config.yaml
num_hidden_layers: 13
vocab_size: 2048
hidden_act: "tanh_gelu"
positions: "learned"
attn_scale: 0.177
init: "uniform"
optimizer: "soap_variant"
max_grad_norm: 1.0
warmup_steps: 200
schedule: "wsd"
Each number is 200 + 20 x the weight over its row's rms, rounded and kept within 0 to 999. Layers, rows and columns count from 0. The size before them is the row's rms in percent of the matrix's.

# layer 5 MLP up, 384x96, rms 0.196, rows 204-240, columns 0-95
094,208,188,203,244,170,250,188,180,210,170,196,205,223,206,210,168,213,177,202,222,191,188,178,196,178,211,266,183,223,209,183,199,192,203,224,187,180,206,216,219,208,181,204,223,193,176,237,226,166,190,181,227,224,184,213,194,205,201,172,219,185,206,194,216,192,192,179,181,216,188,156,195,212,199,185,213,248,197,177,191,173,229,206,185,217,188,202,196,224,177,210,203,207,187,202,221
103,202,165,186,172,219,185,191,226,201,183,173,263,215,191,200,184,189,208,182,200,227,199,206,195,214,175,231,189,211,228,184,197,192,213,212,206,214,200,186,199,206,197,197,181,218,212,232,200,200,188,178,211,159,199,161,204,207,241,164,174,220,221,203,218,168,194,195,226,165,218,180,196,174,238,196,206,166,212,186,189,222,196,192,216,203,175,205,190,170,228,210,179,209,175,192,237
106,183,205,184,214,187,218,179,189,231,188,208,213,190,223,209,214,160,156,205,189,169,168,168,227,177,179,204,187,216,216,209,210,201,171,186,186,195,155,208,183,246,224,208,190,216,197,182,182,212,229,190,176,187,160,224,212,230,217,235,200,230,216,189,198,188,217,202,215,222,214,184,202,234,219,207,184,227,181,162,181,243,222,208,204,198,194,206,188,194,215,191,212,198,201,208,185
113,190,198,212,146,176,198,191,193,226,197,209,178,178,199,187,175,179,174,209,235,209,154,200,231,210,187,188,197,202,222,180,201,223,190,209,190,163,180,219,210,216,201,184,218,199,204,210,171,222,200,220,194,233,202,199,145,220,187,192,211,204,206,202,227,184,206,193,189,192,186,205,185,203,176,194,200,182,210,182,236,216,181,227,248,176,213,210,156,220,220,213,195,187,233,194,239
097,226,201,215,195,184,198,196,206,193,240,186,203,189,171,207,221,203,205,195,192,205,170,140,196,204,227,186,184,207,155,222,187,210,192,149,194,212,193,205,176,211,181,215,203,190,170,194,230,184,242,191,210,171,187,210,195,181,198,231,229,195,215,219,189,211,207,193,168,179,193,195,203,208,219,185,226,197,235,199,178,215,201,183,223,224,193,172,192,171,206,251,198,199,162,180,192
093,169,219,201,180,173,198,177,200,213,200,211,233,242,194,172,202,198,186,234,171,207,223,206,223,178,207,220,197,213,244,165,210,175,210,210,240,183,191,218,205,201,216,211,245,204,168,204,209,197,218,184,211,214,211,181,212,198,201,184,214,196,205,199,235,152,197,224,238,192,163,225,238,217,196,218,197,202,194,214,201,182,215,194,173,204,180,187,191,215,214,204,169,211,170,186,217
096,189,159,201,227,192,189,214,203,199,184,197,215,166,210,202,195,222,175,198,204,186,223,171,204,183,197,181,189,198,216,168,198,243,190,192,211,224,209,237,176,175,187,201,230,209,182,239,238,215,230,184,204,194,234,185,174,182,214,179,201,244,203,213,209,226,214,198,214,176,204,233,200,210,188,185,254,193,205,224,198,233,221,199,179,208,219,204,195,206,164,187,211,203,223,189,170
101,233,216,193,159,198,180,192,184,199,212,182,181,171,207,206,193,227,246,203,195,205,222,172,178,197,226,213,200,193,226,203,223,206,215,201,245,227,198,211,189,207,200,177,189,202,204,201,249,190,220,194,220,206,182,195,215,201,167,176,200,208,224,218,241,201,193,185,215,177,203,208,182,211,208,179,195,182,218,165,246,186,217,190,170,210,162,227,215,214,198,227,221,151,192,194,197
098,217,190,216,165,205,206,194,220,175,185,191,187,199,225,177,180,196,208,226,163,175,187,214,198,209,222,205,214,200,231,169,175,234,204,190,230,180,209,193,217,185,226,197,223,195,188,171,221,186,205,188,217,192,192,170,175,273,203,195,195,243,164,187,215,232,219,224,184,210,185,228,184,192,199,214,226,196,208,224,215,221,218,204,209,195,212,217,183,203,224,226,212,227,196,227,193
112,197,235,177,186,180,183,228,184,170,210,237,224,207,155,186,220,185,221,181,198,206,195,242,214,173,210,234,203,209,192,201,191,215,212,185,189,156,204,195,200,246,201,210,208,212,198,216,242,201,218,225,207,186,179,214,134,210,202,208,205,192,220,190,202,195,189,192,203,176,225,205,206,223,168,219,172,205,202,210,194,227,196,193,187,205,177,205,183,160,199,209,203,170,190,198,230
107,193,188,194,194,149,191,249,200,254,222,171,216,185,177,195,207,186,202,203,226,174,218,223,189,212,217,198,189,222,159,201,181,232,204,202,225,199,224,225,205,182,199,168,212,196,208,222,190,213,196,213,197,228,186,195,206,223,164,222,225,229,212,168,185,220,203,209,208,233,177,224,167,196,209,233,221,178,198,191,193,195,201,215,182,201,236,211,204,165,217,180,191,187,192,186,207
107,199,151,188,204,206,213,184,185,186,231,168,178,208,176,187,191,246,181,208,193,223,177,154,207,212,205,226,176,222,213,157,191,215,210,206,205,217,191,227,194,180,213,205,205,228,195,202,236,185,220,189,199,193,171,189,174,212,243,196,203,203,172,188,166,211,181,169,186,188,205,205,203,218,197,211,198,197,219,212,211,209,183,195,220,203,172,181,196,197,211,189,213,194,223,142,160
083,191,186,208,209,214,215,196,189,211,191,199,207,195,213,209,203,211,213,216,196,174,197,211,197,195,220,207,195,180,201,143,174,185,206,250,155,189,231,202,193,223,167,181,194,181,221,168,164,219,203,186,206,187,184,189,223,164,225,208,223,201,218,207,182,212,236,168,179,187,199,166,207,190,235,210,162,228,187,187,190,199,204,194,219,230,199,183,167,214,156,214,171,202,211,193,220
116,202,196,194,195,181,237,227,191,194,212,224,177,237,193,197,156,182,183,208,237,216,231,180,185,233,196,209,172,209,202,162,192,194,200,208,201,183,237,208,155,249,227,204,202,201,182,213,219,189,221,204,191,204,187,219,191,208,179,185,216,208,231,199,215,225,168,195,232,174,248,173,195,192,203,206,232,199,200,197,198,191,223,193,198,215,204,205,172,217,189,220,192,168,170,202,214
096,193,206,216,188,190,183,179,184,185,175,217,205,191,194,202,208,175,230,196,218,180,218,195,209,210,184,215,209,242,220,174,208,210,217,201,186,147,204,191,240,232,205,208,196,213,184,201,230,186,201,217,211,221,163,166,219,201,182,218,191,212,226,228,187,209,212,179,198,215,209,176,187,247,182,196,198,229,221,199,209,191,225,191,159,153,165,212,174,191,207,222,192,180,218,237,193
096,198,185,196,204,190,171,185,222,187,211,199,191,192,224,199,269,186,193,203,177,198,151,241,201,224,200,204,231,216,197,198,169,209,175,209,195,196,192,208,247,181,214,191,185,196,242,193,177,206,209,166,204,191,220,229,226,192,216,201,211,187,204,203,207,193,200,227,197,197,218,215,228,216,234,175,154,184,211,208,186,189,213,202,202,200,177,180,229,214,218,194,222,206,215,236,167
113,198,227,214,154,187,187,228,194,202,188,173,199,208,178,177,247,170,193,193,177,218,200,164,218,198,189,187,201,167,159,182,200,260,215,199,181,193,205,201,213,183,191,229,210,229,206,199,152,208,209,189,180,221,236,177,194,224,206,204,199,204,222,211,197,201,218,220,218,198,201,215,200,263,186,233,183,178,203,208,190,191,177,205,207,197,209,208,183,183,200,204,212,189,176,208,211
093,205,206,189,198,178,190,192,164,217,219,204,189,256,168,201,180,208,194,218,209,214,208,207,178,164,175,205,188,228,233,226,179,234,164,173,189,169,230,177,201,207,209,184,214,210,198,183,226,162,229,202,209,217,180,191,205,213,204,177,208,194,199,212,206,193,170,179,169,201,224,196,188,224,194,211,204,210,216,232,231,195,201,228,186,201,223,212,210,170,189,207,216,256,207,202,176
106,198,210,212,214,223,179,219,182,185,191,184,184,180,188,190,190,215,214,205,224,259,198,209,151,198,234,194,188,200,178,175,199,205,228,198,214,178,242,196,205,215,203,209,162,223,203,190,214,169,232,186,162,192,189,185,210,215,189,174,203,232,209,203,193,209,224,192,214,186,221,204,215,228,248,214,183,142,178,197,168,225,207,194,222,207,209,205,207,207,217,187,206,176,181,198,194
098,191,194,208,202,200,159,212,177,190,205,213,180,193,205,207,212,199,182,199,200,190,217,193,165,185,176,161,186,218,146,161,218,212,188,189,185,215,199,210,215,191,184,214,195,216,190,203,200,231,237,190,211,192,208,185,207,258,167,180,227,185,173,197,203,184,196,167,212,196,219,242,210,197,216,163,194,192,216,221,209,210,215,194,145,206,204,203,176,222,221,191,168,195,212,217,227
087,219,207,196,227,210,191,180,176,188,226,190,207,207,168,218,224,175,217,214,193,205,224,197,208,178,175,213,185,217,218,187,211,189,155,196,215,230,212,222,176,174,168,181,217,182,194,208,204,202,212,202,180,217,224,179,196,202,258,174,204,174,204,211,193,208,207,190,198,186,187,154,195,164,235,205,213,208,217,220,247,187,229,205,220,213,211,216,161,194,171,177,215,218,204,228,203
110,199,153,166,211,195,210,182,202,215,185,197,192,191,199,209,189,179,173,181,236,246,183,221,182,180,180,208,208,218,190,192,199,239,196,205,224,240,199,198,219,220,192,184,158,244,223,178,203,195,186,194,170,199,187,198,211,190,185,226,209,217,211,210,186,214,201,206,189,207,209,199,202,158,222,220,223,173,226,210,208,189,197,197,204,225,200,207,215,152,182,182,187,194,257,222,201
106,206,185,162,190,212,213,217,206,194,206,198,231,196,207,226,178,211,178,207,201,201,172,197,184,216,198,201,199,214,237,224,198,171,215,221,182,229,211,213,233,193,185,172,157,215,179,198,207,207,208,168,180,230,190,164,179,184,219,199,225,197,200,213,223,206,225,225,186,199,194,176,237,169,198,214,191,203,225,206,215,201,217,219,242,226,205,209,169,162,195,179,196,168,157,213,232
088,239,210,192,200,185,218,191,204,168,182,192,192,206,208,222,205,209,214,188,167,206,215,197,187,162,176,196,153,165,215,210,180,211,216,236,199,208,237,163,195,191,194,187,192,185,196,192,202,175,219,173,185,210,242,180,212,198,254,223,180,216,200,174,201,203,188,210,208,220,185,225,203,195,193,175,180,198,168,175,159,243,175,187,223,214,217,195,193,189,194,184,182,194,192,229,190
106,204,208,195,202,191,191,189,219,198,155,211,223,135,164,173,182,194,161,213,222,192,213,212,189,210,220,194,147,210,196,198,201,208,157,200,208,221,196,213,226,247,226,248,215,233,224,182,203,173,204,173,185,198,201,175,210,218,202,188,204,177,192,213,219,170,207,201,187,186,206,211,208,192,188,199,194,175,215,236,224,204,216,185,174,206,217,212,199,212,219,185,201,213,212,187,192
106,194,179,202,192,190,206,226,201,209,223,190,219,201,166,215,191,210,209,245,207,203,165,208,201,209,220,151,227,238,201,199,196,221,234,197,207,189,205,175,184,210,166,214,170,181,219,217,239,174,207,193,216,186,173,200,192,178,208,189,209,232,190,201,186,208,224,179,199,180,207,210,210,180,197,196,209,211,184,203,177,201,245,185,202,168,165,237,200,172,185,196,219,209,153,218,234
104,197,196,217,184,178,174,194,166,197,196,193,197,209,199,254,192,160,179,194,202,184,186,186,204,215,185,161,178,203,193,198,204,200,207,213,192,213,186,204,182,226,215,191,225,206,209,190,175,175,198,198,192,195,182,208,220,181,181,203,186,171,207,176,240,239,192,247,193,209,211,217,213,212,186,178,225,234,196,195,242,207,207,195,214,235,172,214,198,212,202,262,225,167,174,186,199
107,205,171,189,194,200,176,195,208,167,203,190,188,218,205,194,206,225,221,205,200,192,207,161,187,255,201,244,179,186,219,209,226,182,230,209,180,185,214,187,185,192,221,194,206,204,170,192,229,220,207,164,214,196,191,181,192,224,204,230,173,208,193,181,212,210,179,224,181,239,177,185,180,233,190,171,159,189,255,178,228,200,228,193,223,192,213,199,196,213,190,195,188,190,215,179,200
086,193,189,210,199,191,172,207,200,212,233,187,200,234,209,233,185,205,212,234,244,171,196,189,205,198,203,192,167,207,179,216,213,189,192,174,167,187,187,210,180,206,219,198,229,163,198,151,212,213,187,204,198,234,189,184,202,185,187,200,163,236,193,220,220,183,212,201,203,241,173,210,202,177,234,168,206,188,173,200,220,192,207,196,201,168,154,210,222,211,204,228,206,212,228,199,220
109,191,197,222,186,180,191,192,204,170,234,175,211,236,205,196,197,186,205,207,198,208,206,178,208,191,187,195,198,204,187,173,203,228,185,148,208,258,180,207,180,239,162,244,202,211,226,165,202,185,211,196,197,185,196,204,218,210,206,146,223,193,222,185,195,206,179,221,184,192,194,181,195,171,180,198,194,191,234,227,169,185,208,219,207,224,217,206,202,176,176,211,197,206,208,159,189
111,210,156,216,225,187,201,212,204,184,221,230,177,184,204,203,207,202,199,222,249,199,163,183,227,205,238,195,190,185,217,198,166,206,182,217,212,190,174,204,211,191,166,184,179,195,225,192,190,202,199,210,192,225,189,223,236,215,187,218,216,202,152,206,232,195,189,177,193,164,222,173,210,194,187,180,201,224,211,178,222,188,190,250,205,198,187,188,195,215,160,213,223,173,184,212,211
101,225,181,227,182,224,204,182,173,210,231,223,211,178,226,213,184,200,169,189,217,184,239,169,182,193,208,213,188,179,191,184,201,162,213,203,198,220,218,165,211,183,176,214,195,194,192,198,196,211,221,196,185,236,180,210,196,162,216,176,220,222,184,222,237,183,205,223,173,198,185,202,206,225,197,207,223,159,251,187,192,218,217,208,205,222,208,209,173,202,210,210,214,190,187,245,176
080,176,204,149,212,160,196,204,167,180,214,199,207,216,187,213,186,215,204,191,180,192,231,248,180,193,174,210,231,194,214,205,208,173,183,144,221,210,228,250,207,240,192,225,199,174,211,217,222,198,221,183,205,211,199,192,196,204,185,207,191,236,195,183,231,216,177,205,208,176,184,205,224,198,217,173,217,180,202,214,191,226,206,185,200,199,226,206,187,223,191,176,216,209,204,171,194
085,207,160,197,186,193,175,198,160,231,165,233,235,178,186,203,194,214,226,190,173,173,216,175,196,202,179,214,213,216,215,216,184,174,189,210,214,189,218,180,185,202,220,221,207,223,191,210,171,191,222,197,212,204,212,222,150,176,197,226,174,186,218,219,176,232,204,194,168,194,226,212,169,238,217,194,215,188,211,166,211,205,191,203,204,183,203,202,219,242,189,221,209,217,182,203,173
110,199,175,166,215,205,166,200,221,171,179,193,210,230,244,202,241,203,225,200,210,223,167,217,187,164,179,224,201,199,198,200,183,206,233,217,164,192,211,195,200,186,234,211,182,219,173,191,203,186,223,177,211,194,197,229,186,165,182,194,192,189,202,172,192,199,195,222,184,182,215,188,182,172,209,246,137,196,190,195,199,182,192,206,233,190,176,197,185,213,217,213,218,210,198,196,203
103,205,213,218,187,199,174,232,196,162,196,186,194,166,185,226,210,186,211,235,229,199,184,212,200,173,215,161,182,230,222,187,208,210,192,203,201,204,229,189,187,217,178,198,171,204,157,221,188,194,177,216,198,203,213,210,229,224,214,178,156,196,229,159,222,228,229,215,171,223,195,213,198,179,195,216,207,205,217,207,205,220,192,174,170,201,168,215,191,203,227,179,202,180,229,223,180
099,206,232,213,217,207,213,230,185,209,214,203,207,211,204,197,199,178,208,212,212,190,197,188,170,194,245,199,208,244,194,195,197,198,190,181,180,252,234,208,188,215,218,186,197,185,190,195,153,164,210,161,197,237,210,197,224,202,204,188,194,195,207,171,180,189,189,230,188,238,207,213,206,176,209,204,177,190,180,216,210,178,173,227,203,193,233,197,196,148,168,182,210,240,197,208,202
# layer 5 MLP down (transposed), 384x96, rms 0.194, rows 204-239, columns 0-95
073,230,189,187,219,180,212,209,244,193,200,191,163,187,183,212,194,146,190,223,182,221,187,211,184,208,214,187,235,181,180,204,197,191,159,208,199,178,201,169,179,204,217,181,160,171,217,198,229,190,188,207,198,196,193,201,196,204,186,182,221,211,209,241,170,211,144,194,202,186,179,234,191,183,195,205,193,179,189,184,210,209,233,217,198,197,200,184,197,241,192,183,222,171,206,220,175
094,185,186,213,195,194,202,215,173,200,230,186,156,220,199,188,188,221,203,223,218,186,183,196,200,188,174,168,217,226,226,205,234,185,247,214,222,187,192,215,160,220,196,194,223,190,196,163,234,229,205,209,193,214,196,214,210,181,198,193,220,180,186,202,207,228,218,211,148,244,195,211,205,216,156,173,222,209,194,219,204,202,213,203,240,165,224,197,207,200,191,179,202,192,223,192,213
107,218,229,191,168,199,194,208,169,215,197,198,199,223,176,224,207,202,153,203,172,175,180,201,222,192,195,204,205,201,191,214,215,208,209,208,186,175,199,221,206,214,222,205,196,208,193,188,204,210,197,216,193,232,206,199,202,234,230,193,170,195,227,240,143,188,209,238,186,191,262,201,206,189,169,197,154,193,217,201,210,182,228,210,187,207,193,223,187,199,186,172,179,189,238,174,204
120,199,194,228,213,171,201,236,170,193,176,232,204,156,175,205,211,184,155,191,185,194,225,239,243,206,250,210,190,208,200,189,201,174,201,183,210,202,205,188,211,208,223,187,219,182,173,178,193,214,194,211,194,185,170,204,197,198,181,220,190,189,192,198,179,179,192,216,183,194,215,179,204,211,208,200,188,173,211,201,194,207,193,197,184,214,236,235,187,224,183,179,219,163,244,234,167
107,213,199,218,178,224,210,193,210,202,174,198,223,192,164,200,208,212,224,195,219,188,198,222,184,192,209,215,180,205,237,215,169,233,260,208,197,198,201,196,201,226,190,179,189,217,229,252,161,212,198,179,197,203,189,196,165,219,187,200,171,228,172,182,212,202,208,214,214,217,185,178,188,192,223,203,221,197,188,173,185,197,223,224,202,196,218,211,205,186,150,181,149,187,193,204,222
083,197,208,157,219,234,202,199,193,172,189,181,204,198,182,213,201,204,216,208,228,192,191,172,190,235,229,182,194,152,193,231,172,210,195,202,208,247,189,198,203,207,204,208,176,232,225,227,202,194,205,231,235,195,201,197,196,205,206,185,201,188,184,219,199,182,202,188,174,179,193,180,169,181,226,248,209,207,226,158,200,175,194,212,220,169,225,208,212,227,162,203,204,216,213,199,233
097,174,218,227,205,221,155,216,189,203,198,210,200,210,164,212,201,206,181,170,192,199,186,203,211,208,178,209,202,208,156,244,224,222,232,186,194,207,202,207,196,187,183,240,189,189,225,193,199,185,203,213,190,203,187,177,208,172,205,158,240,193,211,225,192,195,192,201,224,222,198,181,150,206,213,189,185,175,221,184,208,166,235,252,212,179,200,202,196,190,190,202,198,187,244,211,194
108,200,219,217,224,218,221,205,193,168,207,188,170,211,220,206,196,184,193,192,205,186,218,154,195,225,189,215,185,217,195,251,202,203,172,181,185,233,175,223,196,149,208,214,192,198,179,192,196,174,186,205,196,191,184,186,200,177,244,251,209,232,207,218,223,202,214,231,198,178,224,160,199,197,196,197,209,230,187,204,200,201,217,171,222,200,191,230,207,182,174,207,216,160,184,203,195
100,183,183,176,243,192,154,210,204,216,211,215,179,227,216,188,174,185,163,188,176,196,202,198,194,181,199,191,216,193,212,191,173,181,175,142,201,145,199,201,168,186,236,212,202,226,209,214,188,220,204,204,215,185,166,177,175,196,180,228,188,170,215,197,181,194,232,186,214,179,206,183,188,217,214,218,191,201,190,203,196,193,185,177,181,212,204,190,201,227,212,192,179,171,180,206,161
119,169,216,178,217,176,162,222,193,170,211,224,212,218,205,200,215,212,217,181,172,243,177,219,168,214,207,168,164,158,187,190,178,187,203,227,180,218,231,175,221,201,190,200,187,220,219,178,220,193,181,207,231,198,199,177,207,196,227,199,207,212,181,199,187,183,186,205,210,207,174,198,212,193,218,229,234,196,208,178,202,177,160,207,179,206,203,187,195,243,211,213,235,208,191,164,201
110,193,182,188,189,218,239,226,193,246,203,209,208,198,186,186,209,189,231,250,205,181,190,238,195,172,220,170,226,184,208,202,214,199,185,191,211,200,187,200,182,191,199,210,202,202,202,173,199,212,192,142,193,249,251,223,190,185,198,211,229,188,177,187,176,214,218,193,195,214,218,231,199,203,192,197,201,212,210,204,211,202,207,217,183,196,236,250,230,187,180,208,218,198,170,201,187
116,243,218,208,198,179,221,201,202,234,210,200,196,210,177,218,192,164,202,203,210,212,234,239,226,221,194,207,215,193,209,213,210,191,197,190,188,208,226,235,170,187,198,173,181,175,216,199,188,214,191,173,191,233,179,198,194,193,210,151,188,177,231,250,230,197,176,209,185,189,190,201,216,192,241,204,238,213,210,225,207,177,194,236,195,183,172,211,185,212,203,223,216,196,223,218,221
080,211,222,217,203,224,197,212,211,240,213,192,177,182,185,161,212,176,154,176,159,226,202,176,184,180,224,200,206,189,186,219,174,205,217,188,204,205,173,196,189,202,169,173,194,169,181,172,201,193,190,204,216,195,223,179,182,181,209,200,172,197,185,216,194,215,197,196,190,156,199,208,212,211,195,152,193,189,226,200,190,190,180,213,164,178,222,220,178,174,193,194,223,214,157,206,236
105,226,199,194,215,180,191,204,159,176,195,165,198,186,219,221,217,197,198,201,164,196,190,175,188,186,239,216,179,261,210,200,211,193,205,192,197,191,179,209,210,148,184,165,214,199,195,192,203,232,197,195,195,199,205,208,223,197,213,210,186,147,204,238,228,163,188,217,176,184,206,217,214,192,158,182,211,194,213,210,198,237,203,173,182,206,197,199,209,197,203,178,236,223,203,201,177
084,210,204,145,204,196,214,213,233,219,192,202,203,205,210,183,244,206,206,163,190,215,215,214,194,180,174,187,223,170,184,194,231,217,203,205,181,181,211,241,170,187,181,206,211,194,221,205,213,183,222,196,215,210,202,207,226,225,199,227,206,205,193,241,185,201,215,171,201,202,248,203,201,177,217,174,209,212,225,196,193,212,230,200,221,197,194,174,230,213,180,147,237,203,218,222,189
110,164,204,193,205,213,177,212,173,187,182,179,232,218,173,199,201,172,157,204,182,220,207,189,226,197,184,157,176,193,199,204,200,228,193,205,238,175,194,224,192,204,232,198,213,233,201,175,198,189,176,211,177,202,197,190,179,185,206,211,214,192,185,182,180,185,164,196,251,205,211,178,210,192,225,185,195,212,178,188,175,209,253,217,184,237,202,195,181,227,187,182,203,194,208,198,242
119,209,208,207,179,218,216,206,201,191,208,195,224,203,171,149,179,248,202,220,218,162,224,227,188,173,199,221,262,199,216,212,204,213,192,222,205,191,211,187,190,206,208,187,200,196,186,194,169,200,189,174,219,201,168,218,191,220,181,182,191,197,215,166,191,190,221,249,198,178,213,176,184,208,182,207,236,194,175,207,220,237,208,231,190,204,183,214,187,190,199,204,200,247,220,196,182
096,188,200,197,187,185,222,188,239,180,226,189,200,176,191,242,156,190,204,177,186,150,197,226,174,171,257,195,229,194,203,207,187,216,191,205,167,215,237,206,209,191,187,207,243,216,201,190,215,213,221,190,215,206,229,178,206,222,217,228,199,224,186,217,200,197,217,207,224,183,189,213,179,211,182,214,199,182,206,195,217,198,197,186,184,157,200,189,194,169,199,213,174,231,175,191,213
101,204,208,205,221,231,230,164,190,225,211,190,215,203,201,187,182,200,165,200,201,209,201,174,230,231,230,213,208,161,183,196,186,158,170,200,209,149,189,209,204,215,171,237,200,202,183,193,201,189,199,208,233,234,200,198,184,196,207,220,196,227,240,232,221,192,228,203,200,201,196,193,222,239,185,163,172,219,181,206,178,204,193,181,176,217,166,202,194,191,223,186,203,194,213,224,192
096,208,208,172,187,210,231,201,200,199,189,200,173,183,168,186,203,188,215,200,204,184,192,170,178,162,167,195,177,199,151,172,225,217,209,167,204,189,191,219,185,196,184,194,200,182,219,205,236,199,221,185,178,167,179,158,216,193,204,221,179,181,213,188,192,244,216,183,207,208,201,196,167,204,209,238,204,199,150,214,206,193,197,151,228,194,183,203,204,192,184,199,241,203,202,202,217
091,203,169,211,210,212,175,224,192,195,208,184,222,217,210,190,225,213,214,200,195,201,192,178,150,221,184,205,168,192,202,204,198,195,201,144,166,199,193,199,200,234,226,207,154,182,231,184,201,203,187,220,220,219,220,205,181,193,210,217,228,224,192,208,200,203,164,204,226,204,178,181,206,200,197,209,191,189,155,212,151,191,213,180,204,193,160,204,214,237,213,199,220,192,158,218,204
104,220,195,189,184,208,175,199,207,171,199,189,199,194,185,161,207,222,196,206,211,191,243,170,191,201,202,198,205,189,225,186,209,206,174,199,211,205,212,187,240,134,175,195,167,178,190,211,182,218,183,197,201,196,212,182,229,237,190,171,168,208,209,202,202,219,186,179,216,210,176,200,182,214,199,220,236,214,222,230,214,164,225,220,192,209,227,225,213,197,242,208,196,232,223,174,193
111,218,175,238,194,192,150,198,176,201,191,173,210,182,178,185,223,164,190,219,229,173,212,173,192,210,177,219,170,202,205,192,189,165,196,186,194,211,213,177,220,197,191,175,188,209,202,235,191,206,173,153,203,183,188,226,202,197,235,203,230,228,216,213,227,234,213,205,210,223,211,212,219,204,181,200,246,187,193,220,205,181,222,234,200,189,199,230,196,203,190,197,200,208,165,175,198
081,199,210,210,215,206,213,192,162,197,169,227,177,234,177,175,197,200,190,198,153,175,190,195,176,197,166,222,197,187,185,211,217,206,168,192,166,197,201,220,198,192,210,198,188,202,171,215,193,197,174,240,263,158,193,209,228,180,183,175,199,203,175,200,212,207,207,178,212,198,182,220,182,205,203,166,212,206,226,199,224,193,213,197,158,191,179,207,199,205,231,168,198,218,195,171,211
102,186,203,187,183,214,218,183,220,186,169,206,204,177,223,197,212,177,199,266,174,214,184,217,220,206,239,193,180,213,197,186,214,187,229,211,205,213,182,196,212,191,198,217,205,191,171,176,196,154,215,254,187,163,216,176,209,185,183,214,190,184,199,209,163,189,214,203,192,185,255,188,201,183,197,206,194,224,206,222,197,198,209,207,224,221,224,189,153,197,189,197,215,165,213,198,198
105,187,207,198,225,193,175,197,232,208,211,205,236,174,213,182,193,211,216,187,213,180,215,221,210,208,176,200,149,212,203,186,150,224,196,218,174,194,214,190,225,190,186,187,205,176,186,208,207,217,233,186,182,164,147,214,205,190,236,172,211,188,209,181,219,189,233,220,244,177,210,214,224,221,226,204,209,175,193,184,194,196,192,224,185,223,191,215,175,198,189,213,212,218,201,176,167
113,181,179,174,194,194,172,177,201,197,207,221,202,225,183,165,204,202,215,198,194,171,221,178,168,222,195,202,156,207,190,195,206,209,183,191,181,183,194,218,186,186,248,200,159,199,199,222,202,187,170,193,174,176,202,198,200,184,232,161,202,197,202,190,195,234,176,175,176,220,176,192,216,180,160,153,225,169,178,175,200,166,218,209,174,188,220,193,190,194,214,181,181,211,216,202,210
100,182,216,213,188,187,212,194,181,193,192,200,184,149,208,207,201,180,210,192,202,170,204,229,204,184,218,204,229,236,209,205,206,213,190,182,212,202,207,196,199,215,193,180,206,190,204,193,185,191,165,214,218,176,168,218,242,183,199,174,193,180,233,215,231,156,229,194,235,167,181,226,194,209,199,180,237,204,173,195,205,162,178,203,191,223,148,228,206,198,199,181,208,223,163,198,208
101,215,204,165,183,250,191,192,203,225,212,229,213,251,217,212,206,219,202,162,206,213,210,195,235,193,188,203,191,192,196,193,169,235,175,170,198,170,194,226,194,196,202,239,190,187,186,186,203,182,211,212,206,221,195,197,179,201,213,192,215,199,204,215,173,176,193,206,222,221,204,172,212,173,219,154,193,214,226,211,195,182,213,177,179,193,172,209,165,146,203,183,223,218,222,199,193
124,187,213,195,218,176,182,224,191,176,259,194,191,220,189,193,245,190,177,197,194,206,208,213,193,196,197,240,211,230,220,218,202,194,206,207,181,188,192,168,208,205,192,172,185,178,180,174,191,201,206,204,204,176,245,184,204,195,199,231,211,198,216,202,173,203,173,217,236,199,185,172,181,188,206,195,184,210,213,181,220,190,172,242,226,204,186,202,168,202,183,236,211,199,160,176,158
103,214,206,178,185,167,190,190,164,201,203,157,179,196,242,221,221,196,189,235,150,228,151,213,192,172,193,168,221,216,210,188,207,220,208,209,198,168,168,225,184,207,164,206,191,236,179,183,202,216,199,227,175,211,193,212,206,200,216,177,204,185,216,203,220,186,192,168,188,176,175,205,228,212,167,191,200,234,223,217,210,188,192,202,205,190,192,200,216,213,216,202,187,175,199,219,189
107,234,197,198,168,192,236,209,125,205,232,226,205,184,199,179,184,211,194,206,188,161,199,171,167,190,203,193,181,219,216,193,197,228,191,197,205,219,247,181,210,221,199,202,179,194,221,188,162,190,221,190,194,194,204,211,237,216,198,198,196,198,186,204,175,173,175,228,209,189,206,178,182,196,187,203,191,188,209,232,198,206,219,196,203,202,194,225,194,160,210,200,167,237,177,192,177
086,219,186,217,199,202,190,213,246,194,204,181,164,222,218,198,185,198,237,194,183,196,220,187,171,155,164,195,183,182,174,170,184,177,206,193,191,186,223,212,173,213,222,187,209,191,223,202,210,151,191,216,227,193,185,179,195,193,213,207,190,174,204,157,234,186,206,189,231,206,190,169,228,206,210,254,189,206,193,181,198,201,197,177,198,185,198,184,203,207,200,187,179,215,208,159,231
091,225,220,216,209,174,196,226,239,192,226,177,182,242,198,193,183,176,214,200,242,198,206,232,196,162,207,166,175,179,188,196,187,190,163,204,166,253,208,195,222,206,196,208,188,164,217,195,226,198,184,175,182,194,221,200,217,195,208,198,217,202,238,187,205,178,184,203,189,228,179,234,224,211,215,195,187,200,176,193,192,172,207,157,213,200,197,188,194,220,194,212,187,213,204,186,234
099,212,201,204,181,218,209,189,180,178,165,221,215,218,182,205,190,205,200,228,192,177,191,224,182,176,187,213,160,217,191,224,196,230,224,198,208,215,194,200,208,188,195,226,177,189,211,177,230,199,198,127,169,206,205,226,201,183,206,204,211,202,188,218,194,178,178,206,197,194,230,189,195,168,191,167,209,208,231,240,163,204,217,230,216,208,210,211,221,157,163,193,219,210,216,213,178
110,220,184,216,189,133,174,191,197,204,207,207,186,225,182,245,208,177,188,226,229,150,197,199,207,168,190,195,214,195,190,190,202,182,222,216,223,188,173,176,217,206,214,233,219,198,200,174,212,208,180,162,196,197,194,200,198,211,187,189,196,209,207,184,175,247,222,172,163,195,236,215,196,216,181,176,187,210,177,197,182,220,208,207,199,189,194,197,189,188,170,187,182,225,172,170,194